From a checkpoint of a small transformer trained on Wikipedia: MLP 1344 SwiGLU.
Each number is 50 + 15 x the weight over its row's rms, rounded and kept within 0 to 99. Layers, rows and columns count from 0. The size before them is the row's rms in percent of the matrix's.

# down: layer 5 MLP down (transposed), 1344x256, rms 0.169, rows 1238-1272, columns 64-127
# gate: layer 5 MLP gate, 1344x256, rms 0.182, rows 1239-1273, columns 64-127
# up: layer 5 MLP up, 1344x256, rms 0.177, rows 1239-1273, columns 64-127
down1238 101:49 42 62 43 40 51 50 56 45 72 63 58 39 57 42 71 30 55 31 27 51 46 30 69 50 40 62 35 39 68 39 59 45 36 36 76 48 27 57 51 56 51 41 38 40 48 46 53 52 49 47 70 50 50 71 61 47 19 35 44 59 46 90 60
gate1239 098:39 50 66 50 19 57 43 67 81 70 39 66 45 70 33 52 48 65 21 48 47 63 45 49 60 65 21 36 39 63 74 29 61 32 42 67 55 18 53 40 55 56 50 43 44 34 64 41 49 61 38 26 45 33 37 50 55 62 43 31 37 52 48 67
up1239 100:56 48 55 55 57 51 61 49 35 27 66 71 52 61 37 47 64 58 46 48 65 42 51 71 32 33 76 36 70 18 54 76 60 79 65 43 33 57 35 41 44 48 41 33 62 67 41 33 39 48 41 56 34 72 38 60 42 59 52 65 53 33 43 40
down1239 091:59 42 64 52 60 74 41 50 52 53 86 76 57 33 65 40 56 60 32 31 71 59 53 35 80 45 47 52 71 61 72 38 58 57 49 37 58 28 34 71 51 71 46 34 49 26 45 44 33 47 49 61 63 47 16 57 27 65 65 62 49 59 44 51
gate1240 095:51 69 35 47 38 51 47 58 59 62 67 40 50 42 60 71 58 62 57 65 32 51 46 77 47 61 45 49 39 53 30 21 36 74 28 49 49 65 78 56 50 46 64 63 55 49 76 99 61 53 31 61 38 67 44 40 66 46 51 59 50 19 47 19
up1240 091:38 10 60 52 64 19 40 21 58 54 59 59 44 09 55 55 61 53 71 49 65 52 79 56 37 44 12 47 78 68 23 34 56 62 81 53 46 82 34 60 47 36 55 27 43 69 52 54 49 39 49 54 52 58 41 45 85 22 53 59 44 35 52 47
down1240 094:40 57 35 48 71 50 41 52 61 66 20 37 55 55 59 43 60 21 49 43 30 44 58 47 30 56 61 56 48 70 65 22 43 40 55 61 55 53 60 26 35 33 39 57 59 29 44 35 43 55 48 62 62 64 76 39 34 48 41 61 40 24 48 42
gate1241 101:38 47 49 40 56 51 79 40 46 68 32 31 23 73 63 32 40 54 35 69 62 66 56 54 47 68 65 59 45 40 37 71 88 24 52 76 29 65 68 28 42 76 53 52 44 69 52 44 63 79 43 42 50 70 63 65 55 32 53 31 54 16 62 53
up1241 101:35 44 54 49 49 56 63 69 43 65 72 56 49 48 42 69 56 49 42 69 61 36 49 50 30 47 63 37 45 56 40 47 40 23 53 44 35 47 47 76 27 48 53 45 34 46 47 56 58 70 62 69 55 59 46 41 48 49 35 61 63 31 17 68
down1241 098:46 54 78 45 54 24 38 77 55 47 59 41 50 72 32 08 66 57 54 48 61 44 32 39 18 25 36 68 31 49 47 39 50 49 76 35 50 57 37 61 75 61 45 39 57 37 51 33 60 29 52 53 55 79 51 45 61 64 47 24 22 48 56 59
gate1242 094:49 45 52 50 43 51 63 28 49 55 65 56 52 29 36 68 67 60 41 57 50 45 63 33 51 85 62 42 71 35 56 54 69 37 52 69 29 57 43 50 77 70 60 35 73 48 50 41 46 36 34 31 32 39 34 46 48 66 22 64 47 44 47 77
up1242 102:44 36 53 38 39 42 47 38 62 28 54 14 36 73 50 62 35 57 43 52 71 46 42 33 39 49 68 46 38 45 68 35 78 27 55 66 59 62 55 52 56 47 68 41 59 60 73 92 24 57 43 36 47 44 38 68 62 28 54 41 25 63 56 53
down1242 094:47 39 33 64 34 71 45 61 76 63 41 43 73 37 59 49 46 25 45 75 35 38 38 43 76 75 37 52 30 40 54 67 23 72 51 65 59 61 74 54 56 46 47 68 60 29 26 51 45 54 33 49 65 37 46 66 35 50 41 76 65 43 47 52
gate1243 097:56 44 38 67 59 51 69 72 33 64 60 76 38 52 43 45 49 65 31 41 65 40 11 58 56 14 67 66 68 79 34 64 36 57 42 42 40 66 71 62 64 60 31 70 55 60 38 53 15 50 57 36 52 29 77 62 54 60 50 46 86 69 53 57
up1243 100:19 47 76 58 54 45 56 40 81 50 38 72 53 63 32 47 42 34 20 69 67 59 29 46 51 50 60 54 36 48 48 50 60 51 58 37 49 35 70 23 58 57 61 81 67 36 68 56 28 47 48 61 68 31 78 44 72 37 63 54 57 62 48 42
down1243 103:89 53 01 59 21 40 43 67 59 53 54 67 70 40 50 54 64 76 33 39 57 47 61 47 53 48 56 72 45 68 90 71 70 53 49 61 38 65 41 65 40 36 37 43 83 48 77 57 25 46 43 40 44 68 41 31 42 70 31 43 42 48 64 47
gate1244 105:57 51 57 68 52 65 43 44 75 55 18 38 63 23 43 54 27 27 55 56 41 51 50 62 36 90 64 16 42 29 38 35 55 56 47 32 51 76 51 38 54 65 44 92 15 16 51 35 54 61 44 49 53 74 66 29 73 45 21 39 37 57 61 59
up1244 106:45 68 66 37 37 40 66 63 69 25 76 56 40 37 52 73 62 51 54 61 47 36 54 44 90 55 62 50 53 40 28 70 61 55 50 53 70 48 49 43 40 44 34 41 42 43 48 62 54 33 56 48 38 66 32 61 36 45 38 36 62 49 73 58
down1244 109:39 54 42 29 41 45 31 74 76 41 75 35 41 57 29 53 56 44 54 61 77 52 60 33 40 36 73 61 66 19 34 58 61 56 47 59 74 46 56 62 43 08 13 82 42 27 38 62 72 37 52 53 71 43 54 45 44 31 43 65 47 55 53 33
gate1245 095:88 48 52 56 57 55 59 57 68 41 62 42 33 47 31 60 41 24 57 50 58 30 47 39 57 46 66 50 35 43 53 79 39 31 43 49 20 56 42 42 50 38 41 47 77 40 69 29 36 56 31 30 54 48 50 53 70 61 59 54 29 72 56 57
up1245 102:67 59 63 29 47 63 48 30 18 54 57 47 78 75 63 77 51 55 72 56 48 73 36 59 48 57 40 70 41 41 66 49 62 60 48 83 31 17 84 55 50 44 47 32 54 53 52 35 87 37 53 60 31 59 57 62 53 51 53 61 51 50 29 39
down1245 089:62 43 53 31 01 79 27 72 75 54 54 55 73 56 43 53 59 62 57 69 60 79 44 46 56 51 61 36 58 54 48 44 67 20 35 63 47 17 40 45 53 38 62 73 46 41 29 50 35 66 43 55 48 56 40 49 39 58 44 32 52 91 48 68
gate1246 102:41 35 46 46 63 52 52 56 46 41 68 66 39 45 59 36 56 48 65 56 55 39 56 54 63 74 51 94 40 52 41 46 84 27 46 59 56 68 52 36 39 59 54 53 54 58 65 56 51 56 34 43 44 64 44 65 82 63 53 38 52 56 59 64
up1246 105:61 52 68 44 49 54 47 48 51 43 64 62 49 42 24 42 78 48 44 47 49 58 53 71 08 39 41 29 55 46 13 41 25 55 59 50 38 63 52 58 65 37 47 61 45 43 50 53 28 54 70 66 52 81 33 45 46 51 77 37 56 99 53 70
down1246 100:50 44 37 53 39 43 68 45 26 58 45 37 48 38 79 55 38 65 62 65 02 58 44 27 37 68 45 78 66 56 51 50 39 42 45 78 64 13 42 64 47 35 45 51 50 44 26 56 68 78 43 52 44 51 28 38 25 39 48 39 34 34 53 23
gate1247 098:26 77 47 41 59 47 73 38 47 61 50 26 47 61 61 58 68 42 25 47 65 55 48 52 77 70 44 69 22 56 41 27 31 34 50 23 73 51 42 50 44 60 44 83 57 58 54 45 36 56 50 55 60 33 61 57 51 69 54 35 48 34 49 33
up1247 095:35 57 63 55 43 40 46 43 28 80 67 73 42 54 86 29 83 65 59 50 45 19 57 58 27 45 54 65 58 33 45 72 37 25 44 50 60 11 76 57 32 18 57 33 58 56 63 41 41 76 43 41 37 44 64 06 32 61 46 64 28 56 68 36
down1247 097:51 43 62 32 35 31 59 62 57 46 52 49 41 49 34 67 34 56 58 70 57 25 63 71 43 42 50 27 72 19 78 43 12 22 42 58 35 30 30 70 68 60 58 56 38 61 60 39 40 49 75 77 58 55 48 67 43 79 46 68 58 79 38 49
gate1248 106:68 37 66 65 55 45 63 78 62 37 61 38 47 56 63 51 50 49 62 43 41 51 60 27 56 35 41 31 66 40 55 26 45 43 25 33 66 76 46 68 53 46 70 68 37 32 51 49 65 44 66 78 53 54 50 56 44 26 51 42 45 56 14 20
up1248 104:25 40 54 72 67 64 74 52 50 45 33 54 43 39 63 54 41 68 49 69 66 54 34 47 25 31 59 40 58 33 63 32 57 39 43 60 41 39 60 51 68 28 68 46 67 68 64 60 79 44 54 52 65 49 48 46 48 30 69 29 35 68 37 33
down1248 102:48 53 61 39 66 32 70 68 59 65 70 54 68 38 67 45 38 73 58 56 67 75 72 48 43 37 41 42 43 74 60 67 27 43 50 59 41 33 38 55 76 21 48 38 32 62 59 64 53 56 64 61 67 59 59 37 75 34 46 58 52 37 33 45
gate1249 106:69 70 57 41 77 61 88 53 38 21 37 74 45 54 25 63 47 57 50 41 39 79 23 54 48 43 18 51 33 47 54 66 21 33 52 42 31 52 43 47 48 40 22 51 48 59 53 53 55 84 33 13 23 51 48 46 68 45 60 58 15 42 32 47
up1249 101:54 23 53 49 45 69 81 45 22 51 52 68 38 68 66 61 49 30 35 58 59 57 37 47 17 83 77 21 43 33 33 82 32 65 44 67 38 37 60 45 57 63 56 63 16 51 43 52 27 77 76 63 19 53 42 37 37 31 43 37 47 50 22 62
down1249 103:53 33 52 37 56 25 73 37 76 65 54 48 46 72 53 74 64 49 44 22 48 47 66 55 53 81 75 45 61 41 61 54 54 63 73 57 58 43 65 43 60 60 62 61 49 45 56 70 56 67 40 79 40 23 57 67 16 41 51 26 34 18 44 85
gate1250 105:42 79 41 51 79 37 48 70 48 57 40 75 60 44 60 73 58 70 63 51 43 74 37 41 36 42 32 73 33 10 49 66 52 45 43 71 40 71 30 47 30 50 61 45 60 56 70 44 36 58 46 64 59 91 46 72 51 58 65 79 51 46 64 73
up1250 098:50 70 70 36 60 76 27 61 43 57 53 45 64 46 42 23 36 25 42 84 44 65 09 50 59 50 69 58 56 38 40 54 42 39 54 38 46 53 11 47 46 38 51 58 57 23 50 45 46 28 38 67 47 70 50 40 50 65 72 62 64 31 31 18
down1250 103:49 60 52 44 41 87 39 59 35 42 80 49 55 49 59 30 53 52 63 54 58 39 48 15 47 65 68 60 38 31 39 55 39 46 38 30 44 57 45 47 70 29 75 48 24 47 59 57 46 48 77 66 58 47 43 42 65 48 36 72 85 55 44 54
gate1251 105:37 60 43 36 47 24 28 43 31 66 65 39 39 46 46 38 54 57 74 55 77 63 38 46 51 21 62 81 51 30 56 68 68 58 50 46 11 60 57 66 38 16 43 28 24 69 40 41 47 18 35 53 54 50 61 30 38 34 44 33 52 29 43 47
up1251 107:50 33 58 32 62 45 67 58 35 38 53 33 31 34 56 50 21 08 59 55 21 66 64 32 32 53 42 31 71 44 66 28 40 51 59 66 33 56 68 36 39 72 66 58 54 26 46 59 63 49 49 31 33 47 59 70 40 45 28 55 48 38 75 59
down1251 099:67 48 51 62 53 26 71 44 43 65 27 56 46 29 37 27 55 61 45 61 80 84 45 42 29 48 46 61 22 51 18 37 55 52 23 51 66 53 43 72 49 45 84 38 33 79 71 58 42 26 39 62 29 75 41 65 82 54 45 38 21 45 65 35
gate1252 095:32 37 48 49 33 62 30 51 52 57 52 18 49 56 49 53 47 43 66 50 42 46 66 45 32 30 32 35 53 37 30 51 41 52 54 54 45 39 60 40 41 61 51 37 61 66 41 64 43 65 67 78 41 35 46 52 66 44 59 44 46 44 71 59
up1252 092:52 53 62 29 70 51 60 40 48 39 67 48 49 60 61 56 37 53 21 68 60 72 46 46 46 59 73 45 78 46 37 41 61 38 48 44 41 49 31 70 51 57 76 40 34 40 71 37 58 26 68 68 46 45 64 22 58 40 46 25 43 51 38 26
down1252 099:54 28 32 29 29 56 49 49 51 35 38 31 39 53 45 30 38 52 50 77 39 59 65 58 56 42 36 43 68 42 59 35 59 26 46 59 33 40 57 29 55 60 60 48 72 77 82 64 50 36 38 72 65 14 55 21 54 46 55 46 48 58 58 36
gate1253 096:56 57 57 50 57 36 27 56 49 36 53 39 28 18 38 55 46 72 55 31 46 53 38 48 61 46 49 41 66 32 43 60 74 64 33 71 73 33 51 45 61 62 57 42 33 08 51 59 51 44 70 42 59 64 53 42 56 69 46 65 44 49 38 53
up1253 099:76 28 55 36 29 71 58 49 76 56 39 65 63 58 48 55 43 49 54 64 58 36 50 59 28 53 66 41 38 59 73 39 56 17 43 47 22 41 45 22 33 55 33 61 44 32 67 40 59 82 48 52 88 33 71 34 85 51 40 43 63 65 52 34
down1253 097:20 48 52 49 59 33 46 42 71 24 55 57 39 61 35 66 72 56 39 76 46 40 71 67 44 42 72 72 57 62 62 48 56 45 30 42 95 51 37 80 49 48 30 61 39 21 31 43 45 55 52 48 94 54 71 37 52 44 31 48 48 36 37 49
gate1254 093:24 48 78 45 57 70 45 33 25 41 53 53 18 56 59 61 56 54 54 50 43 51 28 29 47 41 55 34 67 40 54 44 51 50 63 35 64 53 37 64 48 48 45 29 53 36 69 26 25 25 78 42 54 54 52 63 50 52 50 62 74 55 79 42
up1254 094:59 55 58 47 39 44 39 39 55 73 58 38 62 57 48 25 48 50 43 48 69 42 52 71 14 39 46 61 66 48 67 63 52 57 72 44 57 24 40 49 11 43 51 67 45 34 15 64 33 45 30 46 35 90 39 86 60 23 44 43 46 46 45 47
down1254 098:52 36 43 48 57 32 39 62 48 26 53 58 49 30 56 64 57 70 41 75 42 46 39 32 41 88 33 76 51 72 58 62 59 62 48 71 36 53 49 47 48 57 62 60 37 69 47 48 57 58 25 42 72 49 46 33 61 45 45 40 54 40 72 53
gate1255 089:35 29 69 66 44 34 45 80 29 47 55 48 51 47 67 40 65 52 14 25 56 33 51 24 30 52 35 43 63 60 45 50 49 50 67 73 63 54 54 50 45 65 57 37 50 68 27 42 46 49 68 74 36 65 45 38 41 40 62 51 55 67 42 23
up1255 087:61 72 58 74 32 45 66 58 58 34 49 47 37 34 37 71 30 64 48 48 64 27 57 55 55 65 44 65 60 70 35 35 59 47 90 43 56 60 66 54 53 48 61 73 40 53 54 48 43 47 60 73 32 38 40 64 45 45 64 52 67 36 37 70
down1255 087:52 65 48 41 60 53 59 52 48 70 32 37 23 63 37 39 56 55 40 61 54 33 50 53 68 68 42 43 44 49 66 69 33 30 44 43 36 39 62 60 82 75 35 46 62 45 34 47 76 52 41 48 68 52 56 36 52 51 50 32 61 40 53 59
gate1256 099:37 68 78 37 14 42 39 35 34 55 68 54 42 32 78 38 46 37 52 50 62 51 49 53 27 48 50 39 38 00 33 41 57 68 47 36 75 48 42 61 46 47 51 53 77 59 50 24 57 84 46 56 43 48 58 41 76 64 38 49 60 59 64 35
up1256 095:57 75 32 20 53 53 46 71 39 57 25 50 46 68 23 44 54 95 57 23 46 69 24 49 72 35 51 33 58 66 64 32 49 16 60 85 32 27 43 18 46 55 46 59 53 67 62 31 45 35 44 42 38 63 15 57 44 57 47 78 39 24 47 63
down1256 100:37 84 62 73 50 87 56 70 47 47 48 31 58 55 43 53 46 61 54 43 68 34 50 46 86 39 37 19 49 66 35 57 43 43 31 75 42 65 16 41 46 48 37 58 42 54 33 36 36 59 45 42 36 70 51 67 71 75 26 45 49 51 51 44
gate1257 112:59 46 59 49 50 30 37 46 60 22 46 55 82 39 72 64 46 61 46 25 22 32 74 70 42 49 36 58 39 41 39 30 68 62 44 37 61 57 36 57 45 59 28 64 49 34 17 42 62 67 55 43 53 22 52 38 55 69 33 59 77 60 44 18
up1257 101:55 52 34 43 58 30 62 33 64 56 38 36 51 52 71 56 45 62 49 45 66 55 47 67 61 45 50 47 36 40 53 47 55 52 38 26 49 32 51 64 37 28 55 56 73 40 30 59 60 60 56 63 33 65 38 63 56 31 72 62 58 11 62 09
down1257 103:56 28 60 73 32 48 67 67 52 36 58 45 55 60 60 62 27 24 60 37 48 59 41 44 38 37 46 39 52 41 62 47 57 41 51 40 50 57 60 58 31 30 67 62 48 50 46 35 38 26 38 45 46 50 41 28 39 38 52 36 59 42 57 60
gate1258 099:53 66 62 53 38 58 45 64 30 37 58 40 46 49 74 46 68 21 41 49 65 49 37 48 40 69 90 42 79 43 36 65 66 41 64 44 43 48 25 45 59 48 47 40 47 72 63 67 73 45 57 59 73 29 36 22 76 50 73 53 49 55 51 46
up1258 102:79 20 50 45 60 48 58 33 62 39 35 26 56 55 57 45 47 49 68 44 32 47 34 57 57 14 45 75 62 46 75 23 99 55 41 49 49 50 60 48 44 59 60 56 42 53 53 53 39 18 59 54 42 61 61 69 55 42 17 58 43 57 66 65
down1258 104:49 66 55 46 43 53 71 57 32 35 39 35 42 50 66 37 60 50 58 56 20 37 50 43 47 62 41 50 26 46 38 59 61 16 55 44 21 40 69 60 63 58 56 38 52 53 29 43 67 37 46 71 33 26 44 75 63 46 53 75 52 84 55 46
gate1259 097:86 28 72 77 72 33 67 29 45 54 54 49 00 62 71 32 32 55 28 60 41 47 55 66 64 57 22 43 63 27 34 34 51 78 46 44 42 63 46 56 61 57 40 63 42 40 74 15 44 56 70 44 63 69 51 60 38 20 30 66 19 51 91 56
up1259 100:82 66 35 37 76 61 46 53 47 47 74 67 45 23 61 57 41 28 52 71 63 72 44 60 68 36 39 57 61 61 54 47 54 66 32 56 45 63 64 31 55 63 66 78 34 44 56 44 54 37 52 16 69 49 40 64 55 32 74 82 78 59 82 28
down1259 099:33 34 84 33 63 57 48 57 61 91 51 39 49 61 51 40 34 72 57 61 71 39 41 30 45 48 62 53 50 39 45 39 41 62 64 61 69 31 44 36 65 54 50 33 58 62 73 49 50 56 35 53 53 21 61 54 55 35 36 46 53 55 41 60
gate1260 102:70 48 38 75 12 45 57 64 20 58 92 37 42 48 51 34 64 74 37 41 55 30 41 58 55 37 55 50 52 29 47 51 30 48 32 35 45 36 70 33 50 70 61 76 50 51 55 58 70 46 42 78 70 27 42 56 36 53 39 52 71 60 58 35
up1260 107:42 63 60 67 58 59 58 36 38 42 71 29 40 72 62 40 32 38 47 42 58 55 27 72 62 31 69 64 52 44 73 24 74 30 88 67 58 72 55 61 43 18 46 43 45 60 54 38 16 56 40 32 30 31 41 62 56 44 55 58 45 46 49 50
down1260 104:55 52 56 77 74 59 71 55 51 78 50 72 41 59 33 32 76 59 62 73 46 46 42 50 48 37 62 71 54 46 44 27 28 34 60 62 58 45 43 53 59 50 59 65 49 36 71 40 68 76 71 50 42 08 51 55 45 56 33 66 37 58 51 17
gate1261 092:69 21 64 30 60 65 51 75 38 53 20 50 40 28 61 48 59 69 57 41 68 26 46 58 50 61 22 44 49 42 52 56 47 35 45 45 67 16 54 66 50 27 81 63 38 49 50 65 44 36 44 45 60 83 59 76 34 62 34 74 61 53 50 58
up1261 090:73 59 50 67 18 72 32 42 44 53 38 61 83 40 37 33 60 56 30 37 44 34 33 47 39 46 22 26 51 75 58 53 42 39 49 57 43 64 58 50 60 47 64 58 42 59 67 73 53 67 42 42 48 48 58 50 46 75 43 41 64 48 26 45
down1261 093:22 51 42 45 61 37 47 34 66 74 61 50 64 11 33 49 64 35 56 50 20 70 56 52 44 17 51 64 66 45 65 33 25 51 48 57 53 51 53 47 56 32 56 51 41 43 72 42 50 63 55 30 30 47 35 73 76 27 64 46 43 36 68 51
gate1262 099:46 39 30 59 48 28 24 34 69 72 59 59 53 63 35 50 79 59 41 32 54 64 63 72 32 46 50 45 43 58 50 47 52 44 74 16 67 34 51 24 41 35 31 77 42 59 36 59 59 20 48 67 52 64 45 30 85 42 26 41 34 53 24 68
up1262 097:67 50 64 51 52 38 35 52 47 49 40 74 41 32 50 44 32 44 30 36 33 56 40 54 30 37 52 56 63 71 60 40 54 61 33 46 50 60 24 73 68 56 62 60 72 59 81 52 27 61 54 48 43 50 79 26 55 58 40 54 17 16 53 78
down1262 101:60 61 31 84 42 60 37 37 55 39 46 48 69 63 58 57 60 40 46 16 28 25 57 64 38 21 53 60 34 40 56 65 35 39 66 24 59 46 58 42 59 42 42 43 47 45 55 64 63 63 55 50 59 58 64 11 74 55 34 59 12 39 53 36
gate1263 103:64 50 45 48 56 55 29 52 71 68 32 31 65 51 56 00 49 61 37 40 47 59 55 31 54 44 83 62 72 47 40 48 43 36 60 33 52 45 47 38 25 42 34 34 41 18 34 31 65 53 33 52 60 60 63 54 69 69 53 51 64 47 43 53
up1263 102:45 50 66 51 45 58 53 59 60 29 55 51 39 38 47 11 24 44 21 73 47 68 50 46 53 75 64 54 64 86 41 45 50 54 72 33 39 72 17 50 50 40 41 58 62 31 50 56 43 45 41 67 62 59 70 25 76 66 50 42 63 50 43 53
down1263 104:61 38 34 33 67 50 64 36 40 24 43 70 56 48 46 38 28 60 20 66 42 79 50 59 61 54 63 55 55 94 30 58 49 56 68 28 35 49 32 52 44 46 45 58 50 19 52 32 45 34 49 33 50 52 32 68 43 72 58 44 36 35 66 62
gate1264 104:67 39 46 40 85 53 54 23 69 61 13 51 63 16 51 37 65 33 33 56 36 44 52 35 66 54 59 41 26 45 44 58 48 47 61 63 66 52 52 61 28 74 48 47 64 50 35 36 45 30 52 69 37 40 60 47 39 68 31 53 61 63 34 18
up1264 106:58 50 46 45 37 52 59 45 36 61 58 53 59 48 26 46 26 32 63 57 39 55 56 70 23 21 49 71 68 69 47 64 35 44 53 59 63 48 77 73 58 32 21 31 53 36 34 47 64 68 46 45 66 48 66 67 37 42 56 28 57 22 48 35
down1264 103:39 49 70 65 69 63 49 57 34 60 52 62 30 72 44 37 70 64 40 58 69 28 46 50 80 56 53 46 14 52 50 39 36 50 42 23 20 29 46 59 49 46 49 78 57 57 50 54 50 60 70 52 53 45 41 62 75 29 43 60 59 60 28 32
gate1265 099:66 44 25 55 56 67 47 57 32 38 37 39 35 38 60 45 43 57 62 39 52 31 70 63 47 52 53 54 34 22 50 54 51 56 55 61 50 26 26 64 93 30 63 40 57 63 44 56 61 33 42 47 46 59 43 22 36 31 52 77 51 22 41 61
up1265 096:37 44 46 61 58 31 33 46 25 44 41 55 28 34 50 41 49 45 44 74 65 21 46 31 37 55 53 69 41 30 55 58 59 56 33 64 73 61 43 68 51 39 50 35 66 46 36 56 34 52 33 39 60 50 57 60 04 27 55 32 37 29 59 43
down1265 098:46 66 72 20 20 55 48 35 54 38 46 34 48 46 51 27 44 49 19 64 70 36 55 61 41 57 27 37 48 50 68 56 43 46 50 28 67 14 38 42 63 54 76 42 44 40 43 52 58 80 40 61 62 56 25 60 75 56 38 32 62 55 23 33
gate1266 099:67 31 28 57 56 81 58 92 71 44 72 66 34 55 52 54 42 77 41 43 57 75 64 43 38 51 18 48 75 64 63 67 51 42 50 47 48 68 44 57 40 57 87 70 45 61 49 47 49 50 32 67 42 37 45 40 38 56 58 45 50 48 05 55
up1266 099:47 22 30 49 51 38 49 91 72 78 39 48 57 33 44 25 39 71 42 47 27 61 80 60 55 64 46 48 35 70 39 52 48 39 36 65 65 56 58 53 61 56 38 70 37 87 53 47 59 56 59 39 43 55 14 64 57 42 41 44 46 48 03 36
down1266 095:19 57 61 68 73 48 37 48 50 68 50 65 39 54 48 64 48 69 42 38 41 38 46 61 68 55 54 49 26 43 49 47 42 45 41 54 67 15 51 29 31 52 19 26 60 49 70 41 39 41 63 38 53 45 33 74 51 46 45 14 67 66 51 13
gate1267 097:54 40 52 47 41 36 60 36 12 39 13 63 47 45 55 55 52 37 53 72 49 50 71 43 71 48 51 56 21 46 22 29 79 52 42 22 38 45 47 54 54 48 39 58 25 56 60 49 27 47 63 40 42 48 69 35 47 81 58 51 70 34 59 78
up1267 098:56 36 52 65 47 51 56 55 43 28 55 27 51 61 54 34 56 64 58 54 52 62 32 65 20 61 70 64 46 59 54 61 69 49 20 34 17 24 74 18 23 52 56 51 54 52 54 59 76 78 56 44 52 61 68 57 46 81 17 64 47 64 79 58
down1267 091:49 22 46 61 42 45 36 72 81 37 46 30 54 39 34 64 65 54 52 48 59 34 61 59 73 72 41 49 43 66 55 42 21 45 58 61 39 17 67 60 40 42 66 62 50 58 36 34 00 33 44 84 40 48 50 38 44 43 59 33 62 64 57 39
gate1268 097:68 74 29 70 54 45 49 11 71 33 50 56 60 44 54 53 54 56 35 74 30 80 93 55 60 76 62 45 40 34 59 58 44 34 59 35 18 51 71 44 50 46 59 73 42 15 55 20 42 45 27 37 32 63 76 66 78 44 49 72 32 64 72 57
up1268 100:59 45 23 49 90 63 50 33 68 42 47 50 51 34 67 20 57 50 42 30 24 33 65 50 17 69 45 39 31 65 06 69 48 28 62 42 27 53 65 38 63 65 69 66 62 27 55 44 44 65 26 51 60 55 32 31 36 62 33 73 68 64 45 47
down1268 106:49 35 26 32 47 36 60 54 58 69 58 67 28 58 43 73 48 52 63 30 70 26 60 52 68 57 35 20 53 74 60 28 54 29 55 25 46 66 64 54 46 42 41 63 63 25 56 67 48 42 34 59 60 62 46 55 70 38 77 55 44 30 53 60
gate1269 098:58 62 14 42 49 60 49 71 43 59 58 03 60 57 39 52 49 47 42 63 64 47 36 20 45 58 31 62 41 57 25 42 66 55 58 70 26 13 44 51 38 43 44 44 46 40 28 54 53 42 93 50 51 22 75 49 71 34 56 45 52 81 65 37
up1269 097:42 48 41 60 60 41 61 40 39 23 36 85 41 53 33 51 31 53 45 44 48 41 56 67 59 45 38 53 45 87 51 37 53 65 65 39 54 47 50 50 77 70 54 57 89 44 62 58 44 36 48 55 62 68 56 77 45 28 50 41 47 44 47 37
down1269 092:42 60 33 47 73 49 34 46 25 51 74 53 47 04 63 44 37 39 26 70 40 44 63 53 50 68 46 34 61 40 59 36 53 36 56 71 29 59 55 72 44 42 47 45 64 53 47 42 48 47 46 34 75 47 30 72 37 58 83 48 45 51 60 32
gate1270 100:36 76 64 58 66 30 26 73 32 36 27 30 31 29 30 46 65 51 23 33 51 47 66 40 54 50 52 58 43 39 43 37 48 54 45 40 58 52 54 59 63 39 52 50 61 47 43 47 38 63 38 52 27 40 42 55 46 48 36 49 57 55 54 71
up1270 099:25 55 79 50 74 62 49 41 74 35 57 36 83 54 47 51 56 77 63 67 43 61 49 50 39 61 54 36 58 47 52 51 63 54 48 50 28 40 72 58 33 32 63 61 35 43 59 43 41 22 39 63 41 53 60 40 48 58 27 52 37 66 62 44
down1270 098:54 41 15 69 46 34 57 72 42 49 37 73 59 52 54 44 66 27 17 53 50 62 58 23 58 55 55 53 63 50 86 61 28 54 38 70 67 62 45 66 43 52 58 43 37 39 36 46 34 35 60 62 30 21 41 49 80 70 29 50 53 65 27 40
gate1271 098:47 41 50 46 36 75 59 69 50 40 33 37 50 51 72 31 55 74 45 63 24 51 65 55 26 67 46 69 49 50 40 31 42 43 58 29 17 49 68 64 54 56 18 42 69 38 64 37 37 40 82 47 29 64 67 37 72 46 36 32 43 62 64 35
up1271 096:42 72 68 71 38 17 37 41 44 59 71 61 44 47 41 25 43 71 38 62 46 73 37 29 34 06 41 38 36 44 30 64 76 32 56 56 65 73 29 73 78 52 66 50 38 53 48 65 55 66 41 72 57 53 44 39 47 55 40 43 57 38 27 99
down1271 101:65 41 83 59 55 50 58 37 72 55 52 76 59 61 53 52 49 59 68 46 53 43 74 60 65 66 64 37 59 51 42 59 33 80 56 68 62 58 51 38 73 43 30 66 48 57 63 68 38 79 54 34 82 64 55 77 27 40 54 78 59 38 42 41
gate1272 096:32 54 63 41 56 36 31 41 53 45 38 46 65 46 27 41 54 55 44 56 29 62 69 45 66 43 42 45 45 47 64 29 59 74 85 31 41 34 53 42 41 72 59 61 33 43 42 48 53 50 80 59 43 43 39 39 42 40 34 53 47 50 74 35
up1272 102:54 27 60 70 45 26 61 31 43 34 43 38 36 34 59 52 61 29 38 85 33 67 47 49 41 40 52 61 52 64 63 41 50 56 54 50 31 43 51 47 52 62 44 53 56 35 47 33 46 66 69 70 25 46 67 53 57 59 40 51 52 84 60 66
down1272 096:45 42 24 62 40 40 78 64 64 54 49 48 10 38 35 38 68 39 48 54 80 51 56 67 76 40 22 24 35 69 50 33 46 56 81 34 33 50 42 39 69 51 32 32 37 67 49 39 24 63 25 56 47 47 34 58 39 34 43 39 64 59 64 22
gate1273 103:54 50 59 35 64 50 56 60 42 53 56 81 66 71 71 70 61 65 50 43 82 37 13 37 57 42 47 53 56 45 25 28 61 37 45 57 54 49 78 48 31 82 62 24 58 60 69 51 56 34 68 41 41 48 47 78 49 59 65 43 29 58 51 73
up1273 106:48 53 38 52 57 44 55 28 49 66 26 48 46 23 46 61 57 45 79 51 41 36 65 31 65 56 38 73 58 61 64 52 74 59 57 64 39 77 36 42 34 16 64 65 28 63 56 30 28 62 58 48 73 57 49 31 40 62 39 61 56 24 54 63